config.toml
vocab_size = 2048
activation = "swiglu"
qk_norm = false
init = "trunc"
init_std_down = 0.0269
warmup_steps = 200
steps = 4725
Each number is 128 + 24 x the weight over its row's rms, rounded and kept within 0 to 255. Layers, rows and columns count from 0. Numbers have three digits each. The size before them is the row's rms in percent of the matrix's.

# layer 2 MLP gate, 320x128, rms 0.267, rows 71-142, columns 64-127
104:118132154130173151124127120105176132136115142089106129170119121117097142164167128109165127154098148147161088112127157128117131101099100129111167158111122137109093167101146121159110113131125142
092:129118094128120120147180174146085115123092125135127139132123115075109119124135131143071104129095123144125150112128164100124146121201114123141140132103098130152116119170107179100124126112136133
101:121135110146098140140158127138157126118106085139140133157160099170154154111149115068129172147149120104147115182080061128119144117118104138077090114104096129125091145111145142129140136134095144
101:154104150154128111105125151126143126128105147122130102088119111128120141125116137135117151165108115119180102133082122160148092130177167120140094122135099147081142147138139125086118159084126145
105:084097116151149108099137168094136195115113158112131160138080124159111171118127083129165157141158116136114137150091146099130099098130148164141097140100145141179134105100169119114139143117102154
110:154147125157094129170171141126159117114080090095120095131089133135156112131116142134097135133102124096100107104126129123122115103134154168123129128122160138115117179148098104161187181119113149
087:147098121110139145120098126114108124132088103111145120105139133122142140128177096087152164171096147142161135123153101165088140158105111159115128090116178115126120120121123124100162132170109088
104:155080143130139128145178122136144104174113123144154118150123192143144130149136087131125099145149139165113127123123135154146088094090122129162162109104135124129106134168175126138138120135118132
122:093157097134201114159114109098091141154131128132129128118118152149172075156137114140134133149117101117147164140170121130125128155136169127134152146121130061120136141079148106137150123117147109
113:128145123156141148133156108148173141119119130112147124104145126121125138140159147105115133128099140153107128152071108156122127105116094126139128153165125142120131152122150149117126165124112095
107:128103143099120100126141101087132159153111157101140091132148108100129117133112087166135141135142136107132129132151140128112106089151113067154124148127135089158135199102144126181136138106127130
073:089099142092133136147143145127109119160106126146127095109137156157123128096153136095118125087144125122123104131157140117102162141119139131127147097127139119147101125139153086116132091136100133
108:136107115128136099113155123094148125153083134141149134119103140140132152139141099158105111095151106144159125154126114139120129122141150137139124130120098146106149092143127091112109152132142148
102:124169150130144104109131141149144144149111123127119168139141151153106160144092095079173102151110160131127130148129151124154104133134139120136162145129103076111179105084112193118162098095112113
093:128116143115169135121155102121142143091119101139167164133101096169117122159146102127154109175138117099162134151118116145164103148089130117122133153080141084119079127133132140100138101069121096
101:114158156107142163137118163139147126071118124155103157123167154200127097133135124134137127153100114126150133140125112140153100129101117085106162106120078108106095141112129125154070141134180109
112:081089115173121117118149144078109126118120110169141097140111149129153108105167123115125128108147083110153138092128139123132145150161123130083120141129110145085121133121129136109150107111195126
102:145130155143144137102107105126097137085106127139091141161163133102164117118159123124137157112119123145135133142106087138118157074127140110134117100138138153082120123098078133155140146138151154
088:072108133080082151155146124112140089148140185149129140111141149105105125097127121157125104151134146147125106104153106093101127116121175148119139099147160094131093078172137155142155109095133111
161:088178119149136147155107095138134102113130131147122125177116106091118140140079143124166080151109131149159108134139193125164108102114158129117155136141105079101128123096152133118139134154118143
101:130127138149167091118147154096084152114142123147116109109129140118165101128195136113134088121064111114125129107126107058110129124096135151129097117145133080139122130124105146119125122077110127
109:131158074157095113120117129150158130149117147104124125096146155123148121182157119140128096122109164136125147149082118111157103111169120123128162120088118107166131087105160140105112101133112102
106:114124120162090119147135084166100108142167135112118172074170159130130059120097108116104118130125142161105136121128143148148134062085146104104125132103139099089110155106146133127140124100149124
105:132144164120096120128176053117138187140144138104127164143150141125170156145117115120147114102104087141134103167150144113148119121156090118138123096126135108132133117076158125145147154095087124
093:152137143169099101158205099123137114144108117117126107133147108123120132141093135181104131103122141131128134104102108131141154081109145162122141162123116131075126109111072167153146086100107138
132:144114145079129128133165113133118105135104126180081122142115139124136093130141124110155075115141118123133120129127163108128133118096071122170136151079120152152133109114120081124153133105123107
105:146104143123136151118136128122149150076101123124110134102102191122148107104125150090108094136111108108142145102122050112170159105124163110106076144089099125072129147131125144166163096096134169
107:121146125130143147154120110145114118099114101134110121110060151173140066168132106118157116141090136120124171109105148133107067090109117135170120126135148128107123149110101126160154087128123128
094:143118137118095134152144124130134118119108135133108137145153131148149145144114117146104118125108113139165114126104141150142140152149124078150132105086100118114115126102161113148085093129095072
096:124146140096183103108150133112156130155134124140084117118130110160178154120133100132135127123123103122144128151115128170125113157110111152108100156132137110126118133107091103114123107150102076
107:121124148149126161121140142129110105124088136135114152114116113101158171114104096100108167181137148148137161144110124128128150115120138162126064102139108083115125154166101105175124113107085100
106:185132110115148107124153114100120153153092105142160124166151136136121074108154128118145154122128144121156104109167137107115100100157105147111123131123125090167122122140099123086133127100139114
113:129141121102147085146092161119111100120083144093100151131134173081140120159162123072135107165152108129120139140152163161148103137091141119132126140127137158141129149093136142082151134100136209
084:193166130095123129151089115125145129133131112135111165164068170140121110166148137150147134149098092097173121115108131117109134147140134114089169156131077145141124101107090129134119127149160165
108:102153140139117123184145133141165136080092162118127148123121147095151108117137083106148115161102065138141124119123119075131097122135092114173123145085137105112132101120130141137147073139126135
070:158145148091086140181153151120129120118103142130136115122148163133094137116123098103102096153145118137125135106114120100155150122151118104172147124140132099169142131129180081138142122149121168
118:123118123127117093128120134076117146122124111130143134107141126145176132095166147154148104112134134148166098135139121100108114128104119125069132191107118075169138146171105169129105130131124106
109:098152138133085073154112126114113111099127108140104159110113179099165119138125145161109142111123145159130106134103144145138150128156102123097184076130155089132145165142132118198137125131131132
087:116111081151175142120120128124140116103123132120136196083139136122125112190104127105127088119170115144120170156108142141123126136104076118179143134112120122104122110157128122135142121126131130
071:136134091100124126107096147125105097084106128196126102139135123065125075120104114113115093117126106095138141122116126108100132137110102104157160111094103122169101110103160091094125108165140148
105:109157141133133165097118117152164159115124065148112112120158130109162137144192152128137129089089133101099112138130122100127131126090123093089123139113103135124090144141095133142172133142154121
084:147117122124101094135119154138105149137150153142131109103110084155122170106131144152104150135125146164091124113144088159108119157157157143129115122113135119170165116135152090093098094086105136
095:153132150121150083127098149109134122112158110136085119100155131158128079150163122113132176132140131123115159128104181113085079115137147142108102128119112125133094110109155120123148101156143155
107:138126145129087136076134166124114121146090128115130120178122114151141131160099079141158093133155121119120137159101126143100129173150110090091127134153134159137117136118150124135137098098132128
104:100111140123160207144114104135137104111132136169123118133136145129126127138123136125101146075118101127191186133135128141136162116133143086128081124125118143110138136171132147145119078123131157
100:145058160137129143129132137115139125112069142121148106139140110171173087167109046079119111132107127123119149116162103138081146148126150114159149101120165089138112138093135142146152147118116114
087:123132139080155128144128114120163119163132144089097098114159153123185117153091095136105114087140155142146106122110148150140159124128108143160165173130152150142117127124118113097153124131142124
094:141154149173103174105118126172122094089143130125151108125125090071120150092136167111115125101098155121150137143119141101158118129135110117094078123091097086149096126146152098126114126131127127
089:112141099162186157112102158128116123091091103125116155145082116103109162148111109134183074133125131175118127163168148082138110097105161160135124112131132164118094136145121149131157124116142124
101:117129182141118091151136121094102128091136111107162153124123109115101128122137151149134179177107146140127086147159125111133145133128129131131134107113084146156116136110110168128138167083106110
107:146177125079136112113128140175142134086106072103135171139132090177174160107123119148133108121085128071178109134090127177110133142136104132105115100103114135130158158118131143118131137121110127
097:109142083145134116159137099083143140132111109151102101131180110122125090086119136111085122110122165134125107149105108094123116148083126109183150138139139115095124150146109117124122122126139123
099:117155145147138150180115122101189136130117121116147128137101150167136150085057125087128109126097112136140110116134167126158155149142142078089111145105101085136100147100113116143179088167147138
099:134123142089111122169167069134173081111114083127126112113143101121122135134181113129114101099158120147109114182154127081128120116131131147080129155150130121142152130068110130133136146096102156
104:149114107156132148124053140123129122119140147107124120129146118140128128121145119115145177135164121100149120177090123123108150086109120120121077131164149118150153133113114126113125071139141113
092:124112156158105116114138137105163139110111147124166112086099129098178108092112164141125145110105154129082117083117114161085129170112130124142101113134124147113139168133143112145150146099154143
135:162095170153103115129159146118149122141172128118177119079130087162165171159171140168140134091147117150128128099121137096096108124115126117113086129107087117122122127122091102111149123071116109
094:151150116135076114125166115119093108137107102091123144131124121122102098131134118121146143145164110083171109148121104205148129123104117148120184093118119127116117138120120136173110122122150142
085:151161132103160140096115117132136143116122101126082116132137149158149152168166130141101151128047131133167101150129196119165108149092113165161130158121087113131148153137099140140139165167129108
090:116112119104115116112106141124150162128116110089114171126131184129129149106127123161117172161087128123108125171111112101122116116121117156155081138101130181166160122065099136152115099146114109
096:145110107119162106138132111098146116110135189133118141117095122131153142137081113129180112129127124104136168109117149123149120138125169103128126143110143121100116134139144109154107090128158117
113:093125129118145078122134118085118166109103158053114128099148125108181100134112124143153118111157107125096110183140147110132078132149133123149118132064161116129130136124091099134111108141108139
094:141159096148160105132115126160152098114129111112092120117132097123118174114108117085112115147148123166167117133140121092142124138142121085142151129123112144199094123109147121166148097134172128
082:122088152112143132133142141101168132117133147150141121131098108100107178134133142098112126126098167123069117112148096099105150110158119097176124113150146111119115097129172108125133112148097151
099:088115130106155127116156105131145156095109079103124139130142099127168139122176138165161122120127114123145100151114142149137140121182134127133076124151098082112130116084133143133143159139141100
113:111134149144133117096139139144118120111117087137109173084140137104149163142098133135130117111123091134150131156143141131120125142125122117144100125156131128076138127129124223166135068120120129
113:188125146128142148101150091159178125104085081103143109122135098135127148134146139148108099095104101150130099127141108137130076145128114114137106118135102124104150137099131113096103168141128139
113:144124126141114121113158118137144153122103093103124120115146139146151085093147097163176124128156115110145133151107133142174143137093122091131149153098151069128114111112109122191128092129103136
114:148122152103148113111144163159165130113144087161117117127189100093148152123137149105132132165097145128101125072145107073132157109130122110149154139112086109119129124120118131100120118140104135
082:127132171127110121162138115169127104122130135184149079101114149117157124148143096149131099101142137122093089135159124161126159152139143096134159110092139127142109094153122083106123138133127135
102:131173145137143146130132113086148136107130140128128130144152136136101157133086191157126091148104126170152130112153134150164105185123159150097082152131118164116115135147164131089121153119097143
083:092158107130147128152122122140106152143122136125093087104139146135112145108109133129154086100118148128126103152164148135127144119117091130115151149138147141119151146098155160174136100094091149
# layer 2 MLP up, 320x128, rms 0.248, rows 71-141, columns 64-127
106:085161085150078136125101134148120094120154090153140141090139175164141132162114124173136109141128153128153157156090130137143133121110144154079079112146114127133160119149148134118151164120116132
111:160123121141117135137163135089094121144114151070134159145124126096134088099124125140110128147156127137112157127160188123112115130194175117099134118143131128134147105148096145135165141113154112
108:131108130155150127086121122106127142128139139131125132096139167134139106127118126174167144131184143106098117084103151088150137071118120130100135170146161116120104120148187109138102080113112105
099:065145104129144168106124129075098122105135144129136112109142147142113076130127109144120132109122171151080125068141106150120100091089128157138143120162102111154145080143149138158128149161148087
094:127131096161113136146126122094097145118080121141117122162149110105148166099114140135108154147123133109153102113119118146094164096122151132165110117117108104135119128103087131119141104133128098
116:127133106127108114126096153148120101122157134125175143105152109126160107129127122145145127108168148090117108178119134124093190108117172061128134140146150115084093106141117101151096089139140107
091:122122112115131179146121089137110162099124130154146082180121108148137158102163131103144149150107133149152106120119156136154148163143136105078106104185136097144143138149144125125158103120135103
105:160107163085108140130146102118110110146106162168117057162103140133123107138116117090090116182109130146134138079166103177156082134127114139155158101125126122126101110123151102156122102163152095
114:145186145108106126135128136130157114133104161159132153104103115134110110133137079093139100156120155168143144122137135163120115079165128078100116157128139094130155101141173134125096160114128125
132:111123127103112100120133136104134132134103149115123147142148036103143153127115129113100123107073127127153111153106119133148151139161124164129139111112102154149103149129125111142110137143085134
107:151114123138162147166147147081144149147140078118151129121153167112164127108139122127068108124167119140130115133167115147142103160113114103131122151150111094164152158120124157120127121214182116
080:146119113111117174116113136143117106187113101166171133135140126142105147152149133155129136123122123125144096120176147183137156157135154107168127144184134124176199167124142133150153106133142138
099:166159119148121094117058104111164074148118126110169084113128134125155122145148078130143130111149119109169113106154120134128151189113124132083098180125106137119114119152116110139146139126114145
085:085115155121076118100172133132127158136121107117114111128117174129168097061124130104124138124101156119122107161162130144123140162123122137169162101131169112094124134082136153100166095115144138
091:162159129123132114092117148162152132137113127165150162136107099138113179124098112126111117162139141112190118155157104115116183128132137111112134147090133135150134098155115105128123143125077092
096:069140116170101132124126111163127109095106095104124126129173145086128109161129122115128143145111111127103104108143157095189098093090147159135148133149159142158099097123143143134163095170129159
103:111116121147129128123111134154076133136164149125134124094105107134137145094205136136139126114173139154115117163130103070107118151110119155082152154112159116163124163118114169107147126114122132
088:157132156104122121127164121167153117141140126160144118159123147163121124155112107139138155095147128132125110138123122132101129113152062147125161092110132120084126142136152115104140076118164093
103:123073172104127121145105087154147118121143143140082103118125123106096068148106146109120087093094141140137130142100117140137090113082129115139106124122123172160095104146172084131127110100128116
136:161147114119128092095146149154145135110135132109126121094170143198134119100132121165135130130133126093135133148118100089099107130113143123095105110103144176132111121122090123115108111108156110
096:150104110059137140135148130141111104134133116075121138131125157120126106110136118128124129139147104122140169086145132159102105154135087100164130156082118173156135168114128090160140103141135136
148:115118167115143085101142110104107117093114145148145124110120142116129108176149113143124147137122154150081104096097138119142125101090123103144117106130166104118106127156144091135151018153148117
092:111108101120157111152104110095124127110110139149117141111146116131137075128133175117127116129129108130130105143127120137095181115130156135087132124108148109159096145128158130140118110106094145
101:166121140142120159118130099135135126103124147152128123121098096161108164148082127122111105155075105125145152121104127140110102138127144110126123134123135115103169122166128122124130121113139146
109:116094142107148123122116117128104107144147163149108127097124151107117120119120148126098176120135139175133092158115133165084131121098079107105174117140191133168139130147161121142158172103104180
116:118106147142147109093139114085138098116177144106137141129137157124107074119132134153132148113123127110126122090156167140102194102177139096103132123117136109119168124112158099131077080150132170
085:086086135141116104164078147125085116117157124146099134153124090107104158175143111140112158106159114069109153145117118144114121150122123151123126112168104123168095125144146141094114119125103064
115:123128118128139107164145077125115131146108084105139153164157120131128169145151164168105090124122092105179144110136140116157099156108107128122154133091139123116142138110130131125139131121164100
095:155151123131173131103122133135131109076155109157141131114182107113182100133142150094149102113116137147136094113134136110107151114145121109105163153128074099154100109116140150120114077123099109
082:145125139120153123136174155148128150127178111146116124153113108114139096139133111149108115143148086127126090153122125153135106079114119149070175113136104140126139168113119099159130114112144092
138:130141153135120169152106149106130082166069127176123116139128133107153115103114127081128159145131155122140152114134119139112172127120128130102076127133127122136120129128153091154133096115111154
107:124122085176127135164154112151147149107144107102101178127151139130112094136106178136123128103141162103126123148115164107122105111118147125107151095144109140134115147119103147092174142119118130
104:125177110109092130125090129085070126139108148122122139110113119172143162130104169171126135097091115155135095098141132119110140133146054100140144131122116113152185121102097109119171166127131100
076:135119133128168103134149135105121138144120141143167150145159149142116103131176127108142113138124123125107146120087131099154097139133133109132137129140135149129134077120104109097080087104193123
085:171096100121138137143107156144127095159116139072049109116168126145150125151159128164107124089160166153111153128117121127131135111125106110054133119103120125080082083148128094141132098130120083
158:129156148136149133158130116115122137130107099123115079096133176147142161116141127137132112151084146146113104113143125096124146141077045138148157147109151135100108117096152114129109043156177144
104:159130142143174096176117140135161153157119122087126099154186133128129136123121126139165104129087124144108137078123097164107124105105139115110138140124112140130155142103125139140134117086145147
102:136097135143085106175136144140084145143143102115149156145128159147179140142153117138121138194141110157120151119169138134104106155136109161098120115099151129167139146118103116130106098123117120
094:118135157103142126141143175113120121125175119145119085185091146129115144135178151130098147169082112146126150096134146104088134089165112120120127146123136146149115126098117117108128140119142124
075:136128131123120108154134147130133108081136095136137094111129172111162121105171148062122098121097145118131130122144073085105159118134074114147136116124149125131108160078146121092139111125138156
103:164099114113111124139127130111161120105162194132130108118119120143144158143081148164149140106099157171073150112081102113141128123146127141144128077172113156125130106153130106146142099132126176
084:132112114154151162139065162124142118090144132112137135123151117120158130122130095129110145135138147119176111147134118185142121101130107121132085091143089133107104150123092148123100167124158131
097:118123080150150130163120104178123165150115120130119129127103123108145124108112165119120098136128097151107154129127077104149137115112139153125154172141151184115149111130135154132120153139140127
118:152113179107131176124142143070120108161124137134174111110089140122157117129138142186149105140152129152101086116156126126118138079143118112093089154141101139123122178153148122177119118121100141
096:153175135088130129176126147087150078150124185137116130128098102126122113101142171123132124113172150157134119119121158161131097114135142124107082136155139106080112137142136145159096139134133116
091:122106145120142143127093154146111152142137088144181126140146132118158147167111088138087153171133121136093122116134123176120130121130147116142159083135160107144119123057123110099137103133147132
095:167145161117156106155152162097122146146158144164123165143135073104129170106107193121114120128143114102144090140133130103138107110124102147130129116130138130139137152108119163091074141122116109
097:125186153119089151111155113133159103080114095122124109130110111116128183151143131112132132145102152102156103159156142093152132128132107104109151173155117109075140160119192168134160135123114119
103:091140156108180151104114173116168111146114116135077110106126140150168122135153099109162099091129131144127118128120132105132135120087125151111113159124136138121091125129163109126157103125117147
097:158098129099158165121103064125172110108137141089126105112097107132114126116110128125110103092087158091128111141128114143143116149134143118145132100126142054148137162134155092120148096113113122
122:170148151090129098075129136164136140129149118088098171175116110166147083142126119124134121141117152108145127070122135128105175112108103162113133122137136121117160080136139112130122121103154120
087:128148143102118137082153160129120134176136121139138120126124125105127137140140139151159128140148131150156155150143199132189147105123130200142088079141137120133116153109127131146107142104114105
103:137147156130089095132136145142090155135159126146162162142098082094134130141148108187110107137157110097067152118139117128091069153150111095148100174134130154152121122122147163132114148110132111
094:104100115141159130110109109086102130149142126131144113107139186178133136143162106132180134097089103126151112118136104150160113108158129127119129104149108120129149115163099175099127100161149129
111:158109087127131151141072141104173106110090100157077090129127094138153129178096141131146138142102117117147099141150148151113100101141149204158148105114126109175120126125130146088124143164096139
096:100113117110149129111116104143117103098116110157137166082144096107137130152141080085099139139169115117091134165065112150111125138105115134149114131113150109133117126138126099123133136139124106
118:117126124120119130155146098125099123127159131186111194138134111105125132135135124136141122137128151059147102148151159152175153131105082134124136165113157124133129113110131126127128138113074109
082:128133140149121188165136094136135150158109061157168113166098129107146129143136076097098145104184142122151136151161119134132139158123099141128148139163116135115128123098130133131150118073138129
101:149115108121114152101128128111122148112107163096089119121130142142101131083118113098118121100139152100142155142107094130113147106155218132113106129138119120148159116168125098150131180107064074
092:112076108102119094093124137106088141117094143116156116137113133120173103121115092167103108166127145149130117106121139132119130100169086113192125134109138177142088143113093103156117123129156159
092:135120156141116160101120103139116119140120102169168119124093124110178129133111122138154102129113176083152101103143167128126145160113131118110166195126134093111113152107070079150129127093173132
107:104111121160155170173142120183129102118190136176112110141119142174098133117116101117097124123135142146174105132115118133097159098108127132098131141160097122129120171094108153126150135135159130
079:184119117147124113115146081148119096119148148138150119141130074149117138146121126184139134146140137154166101137134159110118132150126120141137122131119135117154103109137153118134165087159143146
082:140114159091135111178140140100097157141144098138117113128126154176159117114167129116124137123092096102168113129128145130123117130093097133116146157114152170108134171128084150104120140106157158
103:119112101132120119102175123124140114123107130103126141102130155123122116094139107134112108135177155170128113148154132135083157130115120112077102113132101082153101146150087148190118127109117101
098:153128123120126100130139086134152179142113101102166092112136160118143112145129128148112157146153130123139110140121113115096141114129112128161096091151149113171155145123167174103127123163089159
113:143119137144129124144104140140189107116137109124099125113121141136098131181152089114062147117135135110120124155131141172109100106115100101143176066093140115145097142141162135090110164143128106
111:133128135116121125160098144141155130134148156152146102164132155138132123139131136124131163124127113158152103142157133120076114126139161174111188108179151154140154141134139155100130136121162188
102:141170088132100141132095102121096107151128101085100161135139131129135120083153139078123147139091089108163131146130137126133129104150169187162090153132158144126181113132099135128088110111112153
084:132141112137098135089125132155120102128175094137134182146146130097104113127130138113165150177159180141126112111171132141123147099117130116101098163122134136121141138115087128127180193114145128
094:155102098139130155140114163140126104103130113137148116098063151147128102135095108108137143130137114169116103172116148107137129087137142122149158127135161130168101137139149146127138128142145144
# layer 2 MLP down (transposed), 320x128, rms 0.178, rows 71-141, columns 64-127
105:111139098143127117105094123144162130109145123110143142136128145128158074173092121130135149111151121179136138154142111119118148132112096143084146139152122117148082147142129124109160115186128114
107:112100145082148092098107086175133125108137128137128135133094115157150166131079125114171131150123147140149117112123097128134110164045116145143107112130151107124143150123132122152106137108084152
093:132141138169150105103123115144138180112129150144122146124124120138155138123140087123161111108124133161109182156078160135134176163085105104077103124100122180112120121112152085110150139108109109
094:162180136122168122177170111138149126160122159164118122136122106163106146140146134140141108122181151109130111155132152128142128143141144088112165098101136143111110152104182126092139127127150118
108:096137122115106074072128089090129123131202123187089112145171113110119077122132132142106138134169165161136131121099169155105098087124134125157118098120123124130149115112115085114147120129116107
103:122125123159132104109127131096119125101116099137104115114119132113131120144076111087099097139136118146125140099125072119157140138156149093090170156123123113121143142174098173113142133141137132
094:096094140128111098147151128168125112137135131155144148193129126135143140113094129120093120153150119130115091118120153137135130159187146124100140141146070123147131155090148139141111130153172101
105:176174155135146120167144132125126149095091160130111129113141140118124134122147159120134126127123168108135131108151174139152155109148121119094137151146154147143175167132106140099132122123097112
120:125138155117120160126096133137151105132178129102149170150155127116136155135116096112147129171112132147145146158099151137134139081166131090102126172128180178147122125154175173126152142126174144
111:094133130124104106135121158111135125144136116118125137158072154130122140136111125130159097139143149143087156125123167128104161149141172120128129117133084104138129075116104148124122123128143133
099:087097153103143080079119133105134151119116151118143103136151109152073117118129151164137137143112107143171174083157159160137147116099148103161121112099142149135105169139118128146168143090125127
088:157097128104117081123111101114132094136172152160146126107110107139133093107085152122106159134127102128109128090121136147145148145139137097141139129152089109147164156117112136119112167113148100
101:135112105165096132114131086095164133133082164143101133113145145106107096132139130124113112126108151113131150140132160111102123166115161157155138162096170130084132116076160112161129131123123181
103:120093155148116106137148139110109183152115114102103106131145117161128144114116131083123091140087147146073122092128145134142131176112088100145141101130113109126118119085143161130110147158169151
088:109109124145159137111100113175174125172136134152114109141144121107112143135080134095102167136165099102145130118131174133155124135160117114120121125168125156122175057148135108134124148157139131
099:127147156094110135149111110171105157103122114098147125157121148146114112125131112121127158159130143071093122127116166106118105138111109147165171114164169121066144111101114100093128125115110139
106:094127108119140123112128135117117130109104086107081134135119133129165117130157111106139089150112167123118128106110114105144156147157111117093172153118141195132144109123111097096103119140144148
095:105083157168117136134106136122125156124115071133088078121099130154136150146128114165084099167137148102089105085138125092155097095119151100115142183105135134135124105188115120148122141147127069
097:154136109135159103125118137108130155141099119134147130180126122109158123126121111082158179144164095132118173097092131147077128162112110098146162136130159093093149142120106143108108123155126132
110:080150122175147127144135117115157114125181114129105132147119128118145143150147119129152118096150159146156118148064146137134118117175136157133147148160121129104150132113152112117134169127121140
096:122108124159104096135134151126121151144108159101159155097116144123131113114159082147143072132103125066110157125117088088121142133111133153148116117093137109103129152118106149085085096131161129
130:135117119110105127137111102102125120172136131109156066141129157109116125120148109137114137140080142125114125083074158089108154124134101144092150114144138119133114130119188132101117105123159132
102:110127133160112143137118158097074130115161141094145123077121145100133145112158120076130157136104112155129132071133169113121141125123137130146137075123090125124130115112187091118085079168124137
104:133107130113141156112120140168111115135114116121161131157118155134110109099137162140130107139114125096138141137111164118111127129169154118152174124125151120090139093183093126144106117129150136
093:144165145123121148122122149145114151120127112145135178171104117117185106093145094109145115171143136127148167160139137066106137139153102129171124166179174138148119152140100149096122147149156167
111:065122125176161121144112108140147157169144145136108165098144161144136126117161127145126141164115090123136169115100094150094112185092130183117127085130100158129147165080134136130134131116166142
093:154147145133141146101148128140147101108118150155169137112149113142180082099122117142153117126120150166107166169128156112136125144118127098091121135146146119122112098149169149094135125172095181
106:176158080125104180104144104167132105124082131148126132101186133147177121146134124126143151123147161139132112132145178094137154139124131139126128086116106147100130075098130118091144123142106141
094:093151114154113090112108163138144133107153135150135139169145098143168103184140142135162134161109122116151172156096093129148132120127132089123125088135091113136136120172137126131101170108108108
090:104104117139131160185116132109132141168132119139174126148119170106115083136158153103123133159108127133095132055141111128124119092131142119115119143148164083152102172105130119093122099085138104
114:116081160139134145142090136160089153193107136134138052171113152145165139127128138123132080113135103153129127141143157122130161125101157150148144116138152124121110137121096114135145137144208108
113:126136086127141114111114118098135155088130152130093134148091148153067113151135127128128126128125100143133113124128100105124103131154111136122137115132143149122091154102119139121128119126084124
095:137120180141109083119141144074169141134115087139084153116123146131109122105144128192163104158146112120128171146133103118104119152096146117092136155115141115140168139088111136097122123136139116
082:117095173134101131147090121115137161176119122134131097142129152086113161107148130148125123106133128099128132132130109083135161190114120099163095099164114154121125131144133109102103096145090144
119:125155114178101104140177136163151123077105171132131123120130142135118126119116112096162138139087101142125118083111111099109096120141119092177139115078146097113088126131102092154130076116156147
126:108170146122132157156106119117131160129083097130099091068127132125131159128142130156138091140090133178144113109140136097124164123123043126125144139091142132083126126118144101134132089150157122
107:118144144098125151186126135159131109123143136129135131115109122115123162141136152146148166146128128152145151094103151130136111131164129139157124137120100119141147141078096141104076113103108167
106:122119144090088138173122160110112123176140125170151153123092161169145112170082113131151130137120138167179107091128119133177108126154103100085085085116173112135129104124143136177126118155127146
093:180124129153155095130146100190134125129136122134070106122169131101186130091129133140132134173116122118145151072080129100127142123118152171167134137119121097119120075131136134128141136120170144
070:147128101088126146139164117104168176098119100116124125133157156086078088115121128097137127095106083153155134103101112115148129126119110126158122117104143164096090143090108135099106101111140136
097:145161146117145093102078116131139117163185108162092115128138142132156134132141178096126137120150117154113126127117098115081117140130144089145149152179136115114143141173110151161181163162144103
089:133144142165079130127132101141101141130107163130108072139117146155135150147161151128125136142146129106113143175113127094095136160111139118107148120157170114136129135134140081055140107105155109
102:175154160142122146142076169121173096130125095138134125122153119129137102150193108115147117147151134121140112114152145106116126161127129153136145084114122158102133127130143143098151076163121163
109:125136126130137152101108175132165099162163131125131097133123128114149153108145123110146109142170135163084129115141120147185118132146139147091176152185161146120126146131160128108152140170153132
095:133125077142129088128122134127173180109118147133116128141149107139111149119133128116113100173131116093087155136087117097091130152080161120130119117168102137187103147110145137133175102089136122
100:136104109172134108156138126133100134129131172121119075135175084120136107165102172123130128129121145168142119160137133139150175133160204162143125126156137129135125148118145118124126134108150156
096:115126095096169105136111090149155078117132085090119110102164119115157117109071115118115110111155100084127124097134104101134127106159134143106110082123112121115126128111106127110153112108135109
099:137193140161095158134112123145156089112133134147121114123130113151074135131100133116135133139161118119146095147114107097131121121117116069101181142123111118124117146122124165145144101119140137
100:100158112132150117115106116097136138171111116149165090150108117073113151189124107117118140133120088144148123165119124140122096082109140143112130156122129148171131103132127149126087097083123102
097:158142127089103142095118129107141123095114150066147133115145154120139113122116122113136150078087122115105090092129102207154099131133136108116164098157145110134154143108146147125136146114136136
127:196121093127132131127099110137136142165115098157144175150101147133159158104100098096101128108103109104151110122091125134131151119143130103162106128113148093127131094161156117106134161169093112
097:149110107107066104103083152146117114118120131136132116115118124116111173109117154130132099133149095107094097123139162126097160142145093168128106107132061126137149163138109081156113137120112102
106:121125126101116150127118115132099140096114140111196139133093079107127160113165141157103135178141122127127152126160143140150134134171078113154093179112097100143102166107131108116112153109143127
098:143151117169142068103112123133074129117127135144152123167145130131159162140088157167124112143163123107146130101155173163076102104142103149101107105116140102111113096136075114097123133058142166
106:101090128106101118138082149134111148165158171111123106125144166189101163114163086156091113119129147121152106146133083140129175130127097094117094128159164137127115100106118113102142140088144114
096:134133110122092105116148140152130108128158134132125091148111121142120159121132128167142102126129123119154110148138166148106155126163130134132119120137175154090146095190149137136171124134119178
105:137120180124149139077116184137156113139082111090146140105111102148148132099166113148125142094127114127105099132125108132120113166124139105151099124112116118125167121147104132142131116124110093
091:109132151124125107137132143144113115138149156140148095143151100146137123130117167107106139126127137129129160113123121108071154147142122131113096135155134150139135090148170142170105134123155150
087:134121123154109144135161104115145092123138150127116129133125114102125160148142152155110106087159112157096180119122161141152156099148149150132136095116117144116131109152125108118125148119100127
097:128109103076083179113123154115107145142077137140120140129130150117159116110116133164123126133105150087119131158130104151139126109167103130182075157086127144079089154116129141155096109112143164
096:139111088076134161090123113130135040159161133163117123139123148167134134111107116133145163079094128095106120140120176132088146171145125133160115138081127148118103146135103120092127138113122129
110:129105128172105123136143145127113091133152104118151150094114119154152097084110111117095147148145144126143145168130124129196130138111127125085149173173114136136110113132101121095128099120136099
087:123120150084133160120138121093079117113157143159181107146105125141136130122105124157109112163129113107096140127098131144086086130100135106041133147161137153179121152131118133118101142119133122
083:156084172164140121066092133114134188145107104089093133163128116152112132130084119130149134120159125156103117102125091110087133105155131132137118105138134116141133120117198107093136108148129122
099:169191096143116147104148155088112122147180167148140089121121148086121143121157131115141123150136152121089148108113125131153156154061109113121140134110136145108069179126133111117154079109098140
105:137110120108125133096149130158133140112143096140092143160165129117145151124137124150175160138147075103181131149125089140139143115116161154105113152140130162151136147142107105109153180134177122
103:194205143100109131105100112120173142147105124107135100106129152172142119125146141153132115133137124105127149131107140129118155075145154124105112135136107136109100188090127117149130157116090135
117:140122137132137150112089087123139116128134154163106135114157158142126118149128094116104110165070126157139120098098101072068166138133103152122098103142123118114131154141136165105115123122091123
098:153130101093127100161167129127100145099111149174110072092130136108116105147114108140077116174062189109124149109164116126144155121101130138145140124128147121138160130150131100100141128083121089
094:135096115127131117088121123114122129092079128136101118152100108183101140108085105147112115134145104124153110152111129130119140111097137160154099118093064133115145101126117173132091139137137093
084:145179113121152102152125166123176114132113118097114135117124136139161113128101089128121157106132075166154126171135127122126147115110154131151142169138095116103122167128120110159102171106086147